From a checkpoint of a small transformer trained on Wikipedia.
Size: 8 layers, width 192, MLP 512 SwiGLU, vocabulary 8192.
Architecture: rotary positions, no biases in attention or MLP, untied embeddings, capped logits.
Training: a variant of SOAP for these matrices, 110M tokens, 3511 steps.
Each number is 500 + 50 x the weight over its row's rms, rounded and kept within 0 to 999. Layers, rows and columns count from 0. Numbers have three digits each. The size before them is the row's rms in percent of the matrix's.

# layer 3 attention key, 128x192, rms 0.142, rows 64-127, columns 96-143
067:476450479480438478456536419448551520475573469535544447421420413494449467455486469487451488446469560472429510549486472522473470487454542548520525
059:446473541500430561561406564461458534607481458514606544492549372564435408472496482463419507484500579591480516477445543523493507428542411534500512
085:406466478579608433515507491538517514462524495569489431444467538472462633469490447589505484539565558539543515530480493514495426511478537532538419
108:430473561498539532477508525503559507472629535501596447521466504504573536510546476447485463453519459596540455606457581491508595540453525489492395
107:416451575430433488495540576497602481574573538472595432456520557455515505491482477534468435487495426536542412562538489484576617557471440535434521
089:544490633484489470540416543441499551533528474538532437447478473495498470424465448400498399472520576535554387564483493438453635419456540472481489
076:490507597431448567408438643552492566568459498442585481437490387527437467460467423508492457461537499490450543504549393494417508504571460559536619
124:579540372637465515502451448480397520433457472530456542517515523538439485518479502512505479473531583421503562403592502530468436479514579510491517
095:546446598527539477427525483543530434485570514497425457435538572468513594577602461500417488525579528547476417472508520493544561507495573449584516
089:477476430451504564445479499558578501547469595441420477527571547483597500493496530542490502578443418485485436490463462542512439526475463470484568
091:499455532507580581492538435483457513576458526495418603491464609549573560446522494568509568465473498491531528541408542501530440522465518517535415
086:499524532534474540458434552491413545456562530484516457418487474551460492529546475439530449470383552603484478578497460557351585497479532414509401
116:560514483485591583390496536519514505555484548440512628592527406436514441528467527528534575507452395477417476516504491515458476571610509429499488
103:466571528527500548586425473512490592463460515499503612506587494479521474469484456590528620556470461431543471418480510513512470426547389455454515
082:592524520484485555498454509526565452521470500402530499477420453512481560508496549485536468445460493613437532506621511459579489436478466557557605
103:521476492509505518519434488527519549409408438525515439437552573491532392463519488476485508558489546528547414527428480622441466524454497475519456
075:516485533471487571462470503531463550527466456531525474516604533484488445518449538400602588502466451531548398531482473570455520496491580424505566
091:575471476480410576464454470446456505515457480524418518572653469506466404561511540465480542527470520447457516458472454465512533468476532534553574
072:518488593480505498528534563520563529485530479509636485516526485475517476490491484497462528436458421560528400562420570499462563520423532445470508
064:513545494542427553506430486604447465498412433481522535574502458557443392462407481491517546417467504461411590453474484459520487440574488555481498
088:558599484520473591539458498554466516474476513509475572534522571595558481461477493459488552495429525536540586434447531528420428499547544422513521
130:478483593431477507536472571486603577534553532497519425464526556456562505548542518462490452441512472596519439556462485501533625548412477512470489
128:532604421563559464520399514565445483500430501448448603541494458532483426562442473460579526517449538494455521447468544552427402410556493500529525
122:503495526383512557406537512517539599517540500427553357455502523459512439470515516478455498526417480528476534637434491453446586567424531551504481
100:550586498601566434457457445511462494434477511467474598443517501626456459554527429476534485586412639538470538502463482565395496472569517439536521
115:548506500412492524479534539438543537518541560441502436544615562478524486448496472545434551530512449552514441604408541531492521521494469557448411
097:511587523493528512425487552515475567523523490495464535468545502520510415533404496523472509555388526497482519542526444473422510538523532484501572
088:551435523568526388490474444520453483474483542565509556575444563519526508456448548425525493477560447591637518533512484469513413394512636441518450
088:423474548460548417506586530526599468546503470497556457459454593473458520516557457487404529621507440575417447589584531506475543601493423456464497
095:459482517601550606557462408564502565456392520541383458536549524443516532539426544543547596525508447450576491433514467495513501510480522504540477
084:531524505518421501603473536534493511512511502390532489523500471483572498467446453554491512549512491502494591544506531472449446532461486533558615
088:467504481501494509498473470455499533468567595584373421369514541539461571502519478549465530537566514580495492508501537583548496504522472536490557
075:447488510498440516554507422430476456461557520531622366504426504495491493418526476610379518509524588494528590459480520516448446468426566499562510
067:553526516517502554460517600520489565495486476488560533500464506487448498588531514510447468426584459491546554464530502447400442461528520463396442
080:587513557476456465463508558513526447502525569479567443491523491510477551436441492506455464450467522488473482463466495515512481540431568549497536
079:480507435511486528549547532519536385384476530511566483439505499513465606489477487490484517473588524567474592460460595513526502509552441589423593
097:451461474497401457489557520472536541461461454529449498490494492604442496549542440524518535506536503456574507523495532444646518505489521480542566
106:458534506480406538443514485489452565433528524537451535427530481515434486555475474643543557600433521477509497526498547526539473433548601417552578
111:514516515589506539481383421534485610379555483501469523501467480453529427545468443507521413537447491548495384595554547486459573426538548477511481
117:461484535401532605481510496543556513515504538515523502540442447486550491550504490497490551471421425489470500533438437466474547596516403541483420
111:598586466473490590418557506523505434495566507492524479488502518459483415560453544505466460565508461502451539572407481518433412473573417537568404
104:470517501457437534461578530411506509565534471382531497453479464555320516393449538519511574530504470543432453498507463521474503471490424451417464
107:431419516496537508594451493553474507534451536547485555556498470499546456469491448508569425488527456567525465490495467414519572510499458524545501
101:481544474510494550496499496462432541509521494438494525533517464537526475481523491538457535598485571447527487504471448457508500386466546473527459
108:511550420531495475483480553530458510568494457483409579539572577506499426519578504453441542570535511471553542514488492562476562520503435563507509
093:524446472472518559422468570554433497482525513521505536495503473453446455434435515497463539513521530376446463533581498527485461427526452512503479
106:518532524517458475532509483571575512463454533460522385532519539553490504435427520554513482417456575547450495463510457536456387503410512489410490
110:536541512444530468491478477578487539595450481475464450571519469485482427517522504450384493486393491526437473504437455504455448563421540497500402
074:534491565512519492414476478471600569420512493432447426492576528502477441500489502489536555502484507514474415519512554424550518518533546532569507
079:532497496523547454375433515528537551475495483433447501479500482455551513584469484477606545506557532542607444542469511446495480501505462463495528
096:516460513500534567418470549488550581526471486520504418536460447498425531489509532548536597564453480439448472493545507526443504457606539441529471
096:547463482515612394608440555546475465489533500592546516460453564495495590429472515464421468413504538512423516475524535543451513497512404597483492
090:508464427443480498576556569553460445553503574422499445509466456506574512482527555483480472409481489480496480436436468445586570568424408522513533
089:475508495546558513464510528530580467521497489506536499526439450526616478533527510394557495347510493482491539436487509554457556550536435554514467
102:550413603476564467454502529541520502563422561555525442582496480499586545584522500502506521571510485529447530547533441473521459463525480471580649
116:488508433570475479525472497474525464443495475577446489506549462502394497570442545553454440503513571565535523454512577559513467421467491480501482
103:485539484481520473496536595589431548513485452559473449536475416533503516486421497509453465496464427555472472549535473541546473504455453531518535
098:476482513488614409465543508450519364479529437456402465433418526484515501510502599527513563467521469381441535420521507514504486501455488480502496
104:495558587514489428500440584498510478541505473495416486550545515632477513468560486426491449495565557410424418431531529532455583473492497590477549
112:512525494478578509457484605498505538520544594496487562496582436524550605448485518501434465411447423525477496540461457455569517596423443504401434
100:583511523513559493542459513518566441571437561486556466534535552471358534531475518492447498395534508565446508417471575477473497571540571478508441
112:575485534549487549397552519559481481495417418539471492438476449562513444469507472437498490414548481408487430438462492505552545475545547512526543
106:451516477484515476503580491496561500377529481505560491551491454440544432526501506609454532522510503431483426542572555436598505491551513540492500
104:512571555519440504471480559577464537455511416428430443441589520599516410559513449533487511555496512509480538567421490491529542458490567394561503
# layer 3 attention query, 128x192, rms 0.136, rows 65-127, columns 96-143
082:496572550461511431498504483539478514578478504451514558493502480465507439502519462512525439480534409567508485525512530483486601515435514492454551
076:571539433450477554530539494402537511531530508441524470480575515385450482510522568488553532582545502413467468475540638432489480543572512462527542
092:475475479462478607398525565497467490489460419486452564561493459537559430448510469438448564504409417466531539556464472514454479526431519446467446
109:489477423421439548489504535504501582553457390439452518551576417570494456470477517482428577533391472516473521531420482467503527546493516451583498
090:460482449491472451505472439478475451491496491525436519521493509513442511553496622365509447589567545454455485523540480448474481440505487448606520
103:462484480402560540508570546521577524520450487462549473516558458522477480464584514536481539538456478468537493529380507489473545456468477539432460
147:523498475535437493605522445496515400447572532585518466499487540490491549540520531474592465477574596542521460453534581448529500454552530465539537
093:575525506498496546475487549460492617570484430442614527621456449476486444523568505423414566432467446557411517480544478550432580447483471523459496
116:613478545531404435519472529441440497503474458554491483405457528458393551574491526560521445476555609588424615432598459544503483520524537475466583
093:512601508571494470490433448571463607413515495522567529528531632557502496512512448481471463467511582550549526472542490591436427465541566547385470
088:435537455485461511464480534509544471489464434477538560520470508498454527529531475584476445527439542508545531482486533551515467489609467445495524
122:627490548572403440470508577522478403521530499625491517479458480467512510470532472439527493513560525509493472462588554537540533456506523535537559
098:617454538512405521550500483468528464446505528544546477511517560494470491560451476410529509471536538542513427506543484546569463448391627535501455
087:426444470489505470545596506607389545401479534533512491567511492589620442505543495505489506565520451540512529485539483491505567474458441437638493
111:488488595510523453551521530445492424523557486505523493438573526447468572547481549479605392471489607469505437496458477525476542483534574470466483
073:518535501524464467502492447504429372423460545517485480465551510444608549467455504541549497517416466462506410510485498561557437547491547463619395
100:479441493509458516473473581543575523516454440570455512475463519451561464457514366543426531429585565573494495463497565504460423450547478504582547
091:455550512469532544448488461451473569487411391492462485539551393501563402398515476483462523515446405424538449527471463529476503507487508524492497
086:491430551461436519564573529516567477586526507450517418502612508622523524502483525488464540512445537499574438547369405510563530597460593500406549
089:451566537497630462506447493505507488545485537560528510589524523474574463469462507512541525455480491471552448555462501551571585478412519608512421
121:433474477448557553379496490485460526509489521455456561619559425495547402454425456524477603550407422506515487591413496533447428484474536510546446
119:528469592522506480487483542483484426536461538547539519488451497450582512503459492451589406453589510483492481533560499551594533493449495543473510
089:475531404459588557403528503485473559532494524495447486506498438501442405480495557592439539517430430538457465500467540490443537524438524449614458
114:555555551539558493540482568521466475554475485507491488567498439449567528516450495465600464392551507499497366471547559604567522491561505522495501
083:434539473484479535588459507438475538526494488561498503482479404485542505483456545600482483490420467490574643469417489518459427518567478505542446
097:613564490509478485499529465413527478481561487491433508456519424477598446538440477465591551511487472538499462520486573553548532486569499544625534
095:478540525482474507464498503514571479534612519456567409557478505535634600458547472589536480505500520523531522439423565530540549521479392449525455
086:566501526533492425375485525573466479511439440426432628438498427522346494611549586465486519513509482412351464508504487551465476505569505506531447
103:525475547555427495587456476520448551489545506577554455394493536483467429553494424411534409529463592490490388475545435648519412474537521535351541
087:481525509498485387490571546442535476450508528601476528468462534457518489490610533459515523467550508467515359496489501523565513483496545438508537
094:493477447481497536518568490489556541597524425468521537562520530455452491495486540506476491512444529440461486493551495539435429522440478472469433
073:515439533482473453530477514587487491526507556535380564462478508537500426568516490458518443553529472611471496540456517525484495578594520550467511
072:526419568441477397491509508538465418533475625426438449491461620516523482603506460400553444509486488518530484471482425518518603477507522578587521
089:527510547464620547493455527459497503580421495382508586527493488512496458413535518436505565486452496523491473581323481478546508486501514411450498
089:531497431499420473464550496504543522599493482433503514550522473509429549546561543542485552544481516510459521484509567529382485434491439393543541
107:444435506511461491427499465567445446509532508526459502489540605457481536595493560488538439518502501460525486537486462569429527553432539375535470
115:438470494560524507476513518505508447493470582547540548559453550529616459586480508451553453480511571561541420501568580598489508464485501541521508
113:413436568500451475609590457539459416468464504633598562563558515486539492506513466459573503473529535473554545472519489489505466491436508626613545
130:512519550403554587496497514499520564530526433490458499481533367527451488397492514516438602472399425466468483520467382463497499438497416443440435
108:584502501573510528486511508588435498448455436590508620513519422501458415543480482408533535512580501518466452464551471527525451423491542604522496
109:499463492537478503580576523506536477485575565454464480493543472507534514480602512496438513483460541467498542465539568415490570486554538435532497
108:410411619450507514520617445540471441416467478522498478559469564500490576553515508528419574551440463493440576490489452483570505523524424540489443
115:473522560544495457591454578623478449551474459496558456494409504591546489531527424415601468485523489555543431466503533582565473464484481502514504
109:484520591462398496444508551505533564552460511409509512517460537529418477489520412494489482448502437441489505508528521524607621528412510512431575
096:438531495494549443521437487459517563465493542487491555504574556544556472565534465499479438539451504561432582585439545534501507608486534447456446
106:477464449464473532541511452446484488538605459536534519530478495519563504449516545488482446610465547501561494465520464509507486529486566400497519
112:571526512560471501436469478550495495496374460494462606519552515469516510512457505427503487427499524472542406501506484532602522447432601459549458
100:474488477496459473483468546553526542441482423559440595409471449490549515575433479538456446575514556415530482472574534508367540485532453477524460
091:428508485531412476445556536500458512468484441635545513415487462496559474538480554519478449545507523439462464502527593572410497533478443459535450
087:398492492478481494504530459570405556498471481606483441492524520532544487545505524411552451558549452599575479522483445476569548561521447542435485
096:543625514470546467532499505514477579528426505417523533509525460512480490550488523532544559455523491488448553504398446451567590441470430505436451
094:465509503522521491516437432493450548415446543430460477459559486507509492556461530496455512600545507588454414522528532535345626511425462490424448
095:407497441519483513427452370548441630401508509472597421482494546485499466582490485520451499514506464507503513527555506517471452463446543544536433
104:504560519501460517498476543470527475479560521661392544476548506534548523448425538466578483589411488499474489474564568528460530564435433497455488
103:576412536547563482415494419487452426401564545623560485539420507469575493497542450454561566479496515470491422451516468528488503454561540473519482
102:500432465493550500501548418438510518520553429558571436552452536518524508403515604418494494447422495435474493473488548493520490465493531501508452
101:495611470494494548424489541497462536503519508524568572442522421486604492525499406491510550566434447481490439544513449524562493461531528456576504
108:548481591478592491461405542546583570554515472505540533468475502425463515475510578435433506559524490480540442574635488537512470455492425515476504
110:487464448511430448531484480524579452476506503492514452479463537515525480485440381497576528521437504584591486469481537464513520474466557538588551
106:493467549491470459461531375588465507481512477559392477442461511618419612458637573483481495497520445411501504469530421513472482464484550469483450
115:476509455489491578483551379547533525428508431528482431564444548577446442498434485594491512481500510478470518529459544501470526556393482546598513
109:523471451540469583545499446519489497454537560579523494549442458485492511439531499501484512499474510535586455521480495423558513548393479527524411
109:493532497464496479486426551497504437623471494488566584485545588424527433534459435530485443556460521429469459504477563545557466490433515591466546
# layer 3 attention value, 128x192, rms 0.132, rows 64-127, columns 96-143
092:569540495509559504433587527507491472526502457421491565518494472718406568460491433460494523502486494392524436517522476501571515498544524499526452
100:427595467515506458544470412405483458522556515467500615425502439422457587503473534539506515546599543449407468513484568490553486407575433505457504
090:470520436520473478528584423469449482491481507479483525427459539550455502486464459537520467453579524419539358459567540490580480485498554599484546
078:499485453486583554431406474499431550491519477496431479523488505465628561462432608505562536506488526432441572523449566441497548510450571412547456
105:419460553451505511453357527543546465469565565493511430505447487483569498533484478528481424480485512585583490498491471509514537488499528615442469
114:474432606501493450456541570472569523496487452490495499533549450458479586547577501520418532532463480573410530449493528530506491549460514502481401
091:490551510509571504509501524476619509468547488508483555465496469467395623536429480592424465439521503495458527502536491526519512511530519558443445
097:437505509480521441432472504477431498446540549477456507495394559546463452472484454551502464517511481570538553485551465547465467469580494597478544
082:476401562521405528444554597568563497562544407504605538481547607495501500502554473475423477465457466522551531451548363474501452466444493505527525
100:521448520541472500453534514628547531467451465495483519495585540488615523567536534558405550557457501485505440545480484548461437511460527450540498
081:638489497499447429521537569531525501471538520456523424454572574452457570460529468384495403539499511500481459486530523573431462449604403442477494
080:500536502499458542536514564442468494508516530589472455432531459548515576550533496534533412456524503591399544533507380477475480457520483464499559
094:555600488484513521490531492435427482474566504512434471456503500474422489522475513524504576526547444462419452530539574453444499433525476497572524
105:586474446510535491392563435541397423609544457486507525507451436552517514427510560453551525449537479472430455501519487411511568533485534421536483
086:554502450495472510447524543470563489516471577429415512536437431507377402521477465318518478494428491514346408541517559490515480519452564474527495
088:520533501495512593539372512573507495416603507474556455536512513563589463445465443474524469532530579462470600492492572485519570498497516553483511
093:411542454507496452524536472443523468386517486495510535444450501437422585570498483717416509507583491503468516501543530543426524479494473501440529
099:594508488492458527534396446498510486457464488491492508497458473505529419476437535547560518504449514412540523486538557408500469374488497636490529
075:551600499529580552468470559536416525539461525513518495507480460511537414508535413410497478545455486627500555504610390567575476534525493575493555
084:600525573458483538436423414483441531428492580528539571505534529534511450576551475517538460482426489471523511486513509500427487459517518637513533
091:350422576528476479505489505593463470465486498474509492423428468506366613563487461447483460414532482548537495501543506525554523483455537530430469
093:475487459494509505420566488430394512483517527597596475442499532423495484466513546507518548519535471532436402507476633449432523496531492518495455
093:418477506463499421637426444575488490464460534515533503467416562524493517538420542581566476455482542490613605508512503482496421564477516499468493
084:539448502503494567483442462587384535493514505542503531538477544550566309449600510388465527447467535526573510492530532478460572472471576548552537
079:464472443487457454468549492510498475526512515549470569528408582602497490492494478503521545487468484456428507467439489421566464526467489433502385
088:484517572518490479486578538596614474387506538511476474449489537500433651492526515527416563558476482576539580490491446547490537526533513469496531
077:421484500488559452473477515441396451515473564576557464434555460496484491628516446581496525495431429467511495506506460461469491514487552593540500
093:441490525495500526459391626501464499528542527435534459522524499520458463494501447380500488545515510558554498470481461527526587551441519479411470
114:429481552512493529442586491515474497504458442482481462529570575493559524521517527468371532509514478551512500486461433526557542564420554565541460
080:444586511516505449620422479546429516515462548505518558484438422416485433497468462554521520523500531555551502561535517468421503407583500604474497
082:457452454498417501351521514370501491465581486503537501611533454508429441501563417459431458484505471519483479500481424478572560501441466419550459
092:510447571494496479518488485454592566506427462544583484528669544406492539508575516453469495481523446492461488506467342551522509498466489412438502
106:396599440484463481507564532554451509473480507495408526483500479502460423476494432420500507552450537476488561554497466450562484521528425478517519
093:587479485497555487424557545526505482552523469567463435570461407500541569521478554526488517539555525546486533531485447520510531471566487424582514
090:571507482503468477433585545433510472358482413461467527574594578585477573468528524532457541534475535532439468469516440498471518507520563469442465
100:560553550487530514506434461473468515539545533528442533558445596527584589467530465599538385504472426522568426447433513553413517502534414499508495
107:470479460507525503594474530468451539494521480488500484535517554468447471494528585536513495470556525515418523548564533536469481535551504473402444
117:513438515475507520443529461555487482438432461513392469489440553505510498514482499448493391460499452556560477497528404566371509583554463515481504
108:488499570489433464531331539570434505596430408486521516491558474635511563490563488529474541486464535618529498447476516504414553533533551449539480
098:433497513461496513477570406459490569451524506528490496532479622420445460583522487410493449496545447491596425573579544456510514465423500439469480
106:468446551490457557546507481473525462601535432486507525510520440439479608492609481580548521495465531527535467473453408523566562659490382438558443
106:518475480546462508519477488307585546503470543512512539554587572504589547545676500420448515498464461519456524482494473505499475571559523496460538
110:546438526512512457481422462534495483521428527416481457541466534475490476543475481473527456469460492556605513540489475473403475435456470481509555
094:450526425464466562684539506486486501499420460485526443503509508368477462434495513485531490461505519522464410511476542462548606550484492571459457
099:561500465497570485460518562609469468510562435552483484487564536533514561444522561494518509539438519524422431472504431527516369488579446451450503
086:469569449515497467448549557493551543553526520457470427436518481407453406502482503527462560567460458526467533486558513440572500479433470528544500
104:384505514494566508495511479563523492464481489458428477521497557483476467520517485541490551449533481490497525556493467528534459515483567477463474
095:539545517556484490482518422588481523416517533463515392532471464503544530435553491466406558501463575479447517482519479492490472437552531446496631
101:535498395521478486533549565608468514499527501523398523473566466486541471614515497508426447522453473444574415526480442495543547491453496563521581
102:528487376492498466588487488573560484498498564553616519530496505426454496479404509570515404490633494392541623513509514498485547438447469559524499
103:458488471504528516394394439443509492484564496543497504539565592489470483627574512476456493505536464442587541533514467475490500473573487483457437
106:541643499502515551514535535469498417529553553495524523416508504548488531483455487454486469413550505441561522524509438523485521520472473609394473
097:566453522487540481433457557579474495529598489468440457439476545461514459496480527415494461503489508502554443495505455563451538375523527472514526
098:475432467500457447496467459449518481400463477498489542440490543491592449525520440562455512448570490541552561481518473482576536524486486530480516
098:532572493472476505531474589574492455405508481503454444483525579506467476432486499471595402506552587565540619503511559484384536503479450490579484
108:623394503493498445469433618520548534502555504512507485451531569529616558492472509526515496396492509531508490457504445496459470563486519488499537
092:481501529465495488555543450512496433405532438535485544502477446362552477502478524425476528454480540539499615493519533528570572497464445478486497
095:492569442481493507488488418568553539542489485465707481486453520358396469465433471532506551564499544474527462534550493508479564538617499522463483
105:512447403514506516409581572515531502511563452563533477538416438522460540481507501491517450468566503404493496460494469533435457456440516545522573
088:524413499499567438544517542462630581518567489475464550499443430547492482431560543517497389555428470428495543516508413484490426494504484528555510
110:519474492543508623460537571561520546542529509552536497501577457564457476587563495399426508467536513581549432477538491490495518515595486521480471
095:457453602500567471530559481479488468509481634451520450576436501558454604435450451528558534377606525508492519517499437507566516488438515479485436
100:513510517487496441497494528386496486558488455529560516474535522522470491546539502469531515480499498464532500514508585537522469427378467503488489
092:517490459508545527470457486530472524539394428549521448509526415420482436459338490525476494519477482548596489544577558464596553512512582477541473
# layer 3 attention output (transposed), 128x192, rms 0.139, rows 64-127, columns 96-143
093:431538562520525481526423498500393525417486480447473486527547547502560488517500466513473476531539522513530547331503469457467439485495517480482474
095:414511552461550413532554471445494538537484486522535446535491481479469508469396513494466527422514448543557476603549468615402590526537409578568486
093:432534543541565453493467546453508514545490466552486480429566456505454639561524556551500445489538502500460508535523433544394458531507500406474477
082:581440472506490441460626486528562549554455510497513487480508447583484480520491310486508531569509508466596425572536476492481545492492433542608549
092:526581511592556517498498571558500537532393540449494516447466485479490486526508479474557590475512517419402493501552492484449501596504497521436564
097:369493510557505466503502519487523465537423407505474451516426541554476507430397439391587535439424423544466464506473455566473504445414527403497473
094:473534548486441465535457444393547506429499522576530405442568567582483489480430406471503557423538494535581443515483462502507484498487448559471466
093:530549514514566461455442471510490425572428407463530486459539530408552433584500493516525503436473611486470487435422488487470555479544526506479520
083:498480559562524547517449516568532515519520584413473543494513515547553533494434525468469424512475565504515457451553539532575471454591525470427510
101:494481494517439558522479474471551419477445474472405436512452428589482619455490529478547531535422493463537451642553511515517514505568482514474585
087:486493511486529455445480457541500537481495439520486493506480570566544512469493593442487465568455370532532426583571479523504536484488529500421459
084:529528522472538465599477502503568508491471424483493507515514495473441523446559588446456506522392523418494489398551587503473543501475562503507433
095:479476468387504479455475435541492545438490441535503353577583514536532478460459486479477574481507483561510513488435428485510470485541524479545461
097:481456446482481557611565474437459627461552514531484470539589479524517442496483406461499570494478391482477529413456538459507440543471493500539400
089:405521484625518461467478426592512435514493482481500411500522613572463549504517439590479605453445503466546593601443533479516425583510508449500412
083:473545480515505437331483586509423518481494550562453593469449389457573463577536498620480510497540457568451482453495446497524531506542550518507555
091:536509607414520450494469450424459561497418458587527413449547493470456460447391397427420453394468546484476478475543335566556531499526517478464493
093:515532518503572524513527571559502460530532586486465556600482491462553502531576605558551428446497459545479550534506529496515504522485442520583422
076:519537537489454534445468538515512486360484557508506531438509583444545506549466506551523485486484566449432491487482470472411426520544524441437483
085:574468401614536473445437486477491424512539468432466517584513431487549445557499391516571564509536420529424523477493449499440531565479460494564463
085:482583539500560543569542517462487481437469440572443453545555531451462443497497449514522448504495484511398520492548511570528506455441501538371578
088:531477469625604489488478420497508439553442421450459444522534490458460457417442532421430486438528580537462452535488413482498507564463611428515548
087:552554541548497516563481587375489529429479564531501502523497440462491467524587369552503383577560496545515557440561485566628522493409469555553496
087:581397406561447567485531459529495493443510566506492543504527475496545574546546510588540559487421636435431479507449458487551354567564487477436497
086:431546442462580520418456465498488578569526426388454490489495460480586509526497371527477489497514506532536602533514595513564456510505455441604504
093:471473524434506485511448409471515468495453484514477544420495519505452482523491429507357432583453542542521493453516451578425433363417502524459510
082:601619475543432525573520514478537442511449444406532447588544531490523499453468448477454544436487613456501498472514450517452475497448581539378473
090:478485531567620530410559539596566573582478452487503528541472506490466535515533511495522429435460499446515529539548566491449491591505551524488497
102:563421495468447562543517505454443523539489415451464525427540431547411546482430423434518501490520562493507512530437439534474490475552502454511532
084:602521476513529514518433489471538466420541612538497456539500481473519494562453460497558437482474490418443499578494565506522533612440391479495625
086:498493568511516507473420488571448483572522460481530485518476531429410512556433436508556522458504475530451608452450613531554467460601534627484529
083:554512428487488462456537462449487514480529509520538487528381442557469455479452641476399559498424454518482347490525555492464627473447548511535491
108:542517524546466483440458473374488491409521555587572544514491525478507566486559499524472450492491559523383452643493466576482489427522547547429512
093:469523538492502450497530544362472429570485523476592548490569458381461482544515456497514491539508617474535440430513496443527503544573462499496493
096:497547565490508432596511464504488439444525508590504505568453509481455517457496551532434407549501486466495494511429423491536517428551497475433517
109:533491554455466494610529511525389510489544473542453550634503429502529462464406498461461460445519507512467449462574473503516544513473454459520461
114:395519446456497425424473432463504507523573422446500556541513541487441493524466581479375516474454608407577515519513542464502441533418516458508467
111:470486496546542574393469456557467454438540495496520570554434466531541533533526450410626462487486496550460490468410529502594489405473477502495483
111:447519526443490514541572507502469544531490458545516552573548408513460527577521455539541482587490441488563447500487507510581470429479449479625496
101:438461510509605614470496490496566492495472524544424467563441514506485634473457488503511530545490434511520398646586560551454521478409483372495531
119:483464473508563545466484525473498426571486511518557511530555527507414443471535509494527531460539459568508473358508540457485408490585439494433511
110:506452545580439477473474511453433545525567464497508499568467587550538551463500504513465509480437567522537436499474462448561459509484470516507462
119:473460486496535518356536444538515566516435441436479418540458519529475446470507381474420537541503579470554417547481402514539496445540548444448503
107:546486456476551373526486548513488474580469452422629602469529483498508421400458495454557552425496495502461549556467541513505487457520536499524590
100:474507504457478453598559435502589464482526571547417524525525555498492613500453570541499437490573555517514510423534514410418521519502444473401533
097:487403479502437541416413507430369463491554471507548473367384487507510536516475479514464471447406469559505459569453532516409552508538469482515558
108:568472510453513487343581518541596507432430546437518549517401587424469462546488407547555542558509532568455458415536591412464616570509452498503520
101:504539558541541488433503491469529463511505580416481453516604540416455494555404353523492484543514536475552550425472515554473469623461447473509479
103:504448406408469504522458469489458482571559443569505502474381438464442445518506477489488519480547585549503567629421506532485497525612499459506453
108:543515385441464513518503512428505474580463450547504490494527540517538549485545570529572521404521491568487461518441531634511515574434571474482527
105:458499504519549506500486492545514465492467536577501502507503650531504523578512546556474485494524466516540495524488503404519547609406460482524405
113:590556557543502482477488521427454457536487518529519440572533514559472431457478447372513433546448519489449499548483530479504593504409475602449479
105:458452509518588560386473482447548471458512562476533406397424478502485600468434415557542506490536495560468486541422520517469522551465488492505451
107:487517417571511458513530462529513565534500529489506596465497454566548421554532503462479579489551491472538512452512480501478525566513440513466435
108:539626613520482532623532461466489496465461468447570497509473485544413444525509365454541492473591461517447519456511511579469516489457536478468522
106:457446576518473465564548501522465454490534497502493432462481436502508505486532559481545461523527539476524493411443431503520504475612553554546525
099:492483468528659502487508419478468448548513401455576514474528469536516480433477526516486541494521523483408479492447430411537473572435421504577453
101:537457464393502454575474486459525570422438520524544553444520573502476517408515456576476494592429480516461471545603478541544432448523562528482504
108:434400491439514498514497488441477414541487494482540551498533535507516518434538599428508539469539529508510403413391485558501551531537506554417510
102:535501512556499493503555445473512414475522442496491535501461598460503462473486541468493470538447569517493432477454517522470488547580544576428472
114:501398441585469523420548514477501420522498463516485440478531470485512611491538550513429537505529499450464466412483522489527557463529515440498520
103:463510456569532502520526533476530551486434526521493417497537497515505490444507488492462513481461621492377424533464437514570522482458537485586601
102:483557517475519501537506500517505549333559524520442432425487457473512346499461536490488476415471457555608434446510481483434482376429534541466515
099:485495461448492555557509455481513494470506556414424527402494462591502494504481496584546520531431478506638524555545433481541554461569433512537564
# layer 3 MLP gate, 512x192, rms 0.163, rows 0-8, columns 96-143
093:515502550496496551529533590478469451554543493527570519510487512376594606508555484435599555537465532477500537633505462467514475592557444535478391
097:573492534511554531627649586490487550539559471535512406505455544567436397491467467408430444487533500559486596485493473539462471555532485516493535
097:478448390446632550537481466529457581484530506494520490512532477511597475447493542560443503512501428606503449457489538459468583496464413512488577
105:519518581483528511462492484466491427538510482476529372593456516484602500431392428452496513478482541473510490591453531474490552469491471478562556
096:514515484410437553390517534506429496461457485474448463616514520559610471544570584511518547425451514462520524568462479576449533478413494541635493
094:521496403424523513383527451411495435488468500478528509494457411451494504535479473383538499553442478518491523545525531531537617418405510480500457
098:526583466519517528474444420495438485531576501529363478555577449468497421490514528488396472527510408495459620546534413551481449636499521554468458
093:504501549570506468542516561502485533457423497541541492506492502552593511488454562449482497580459509520457526448502492532506464409488465499480461
109:470454505470516615514497519473550470557455464525522533527554493473443504409550558483540516483550477489465501530421500465542452527515514519635504
# layer 3 MLP up, 512x192, rms 0.161, rows 0-8, columns 96-143
097:461503567432598433541423494532549493498541557522488585533387561447475491503472458441453489542464471476590516468428529565476506454469555531567601
097:574496415477495549418493543430526479563581502554422458564476576480433477410524508514489415449502459528422533475506459505475581368454432474462547
099:440525536527459532521499506488456521480490564494477586420609516506485582457472622453477510494587535407482481544503439529434464462439455515505584
098:391491532519491501432444476499458454508487405524458547507379518606527487503471494512538578473499438506511419528609446472481491526448484447514473
097:564388499430496519532502506531471521481517467510568486460477490422495486589502589510467522484580574477444524467484504614549450485444501528516457
096:515420578557504509432501445475475522499480546558564506555413535565481530484586409533503524596512507491461403502494486375544472550420443455434458
088:523458551557506555541431418463448574460530493431559479470328470479480458402483461545390507527483532505489506508566449446437495450541507510505547
098:530574458437524487479549477426497503501527545576439496427468498465461424574573516461526461389446471407445477488476564511453452452556510523488531
108:481506450513513409541431480525505468420567463538481492486464379487484469476444463625430516536478483528512462525520591468443667491485461436469498
# layer 3 MLP down (transposed), 512x192, rms 0.155, rows 0-8, columns 96-143
096:502494530491492484385461444479456508531443554449495475533559464430452387574465397501487465489529563489525574665511571531580555497437570489598526
099:455572425532416544435525540502520574507513451501516485416473563543343479523479502457370406594452520510462520435540545466466558508550488475510600
099:509492574452502577522477594519488556563511517556418388499452382537561458330447583444552530534446488549493439551616516485517519547566453474574450
111:473449545520514501444454497464637455497564571527563482518485554420440596419528490409471486584461443461493386518460548570539401478463497453447521
097:540550524543483492549547512507546542560417511507514495524535564537567562488477600605396404479459492513486480611360477482476550481572499647436514
092:426532556459538450424588530555538559477449467519474439540494502477547522505438503523460510502515616486415484542456479495502441422511565482488507
099:413504475452510536560530464483429502444554501470523500449435492487429424509437527542537493536459476456546434341514535490520581494529423477428497
099:442484508527490524497512473465502475472493611500524451522551461396571549447490644447449504466615545436561478445480491464502527481536476513537502
106:518449532513474462552444496488550471481478476547547425561529464507515429475441534514541389509532447503495512490536505506438510497441499458507523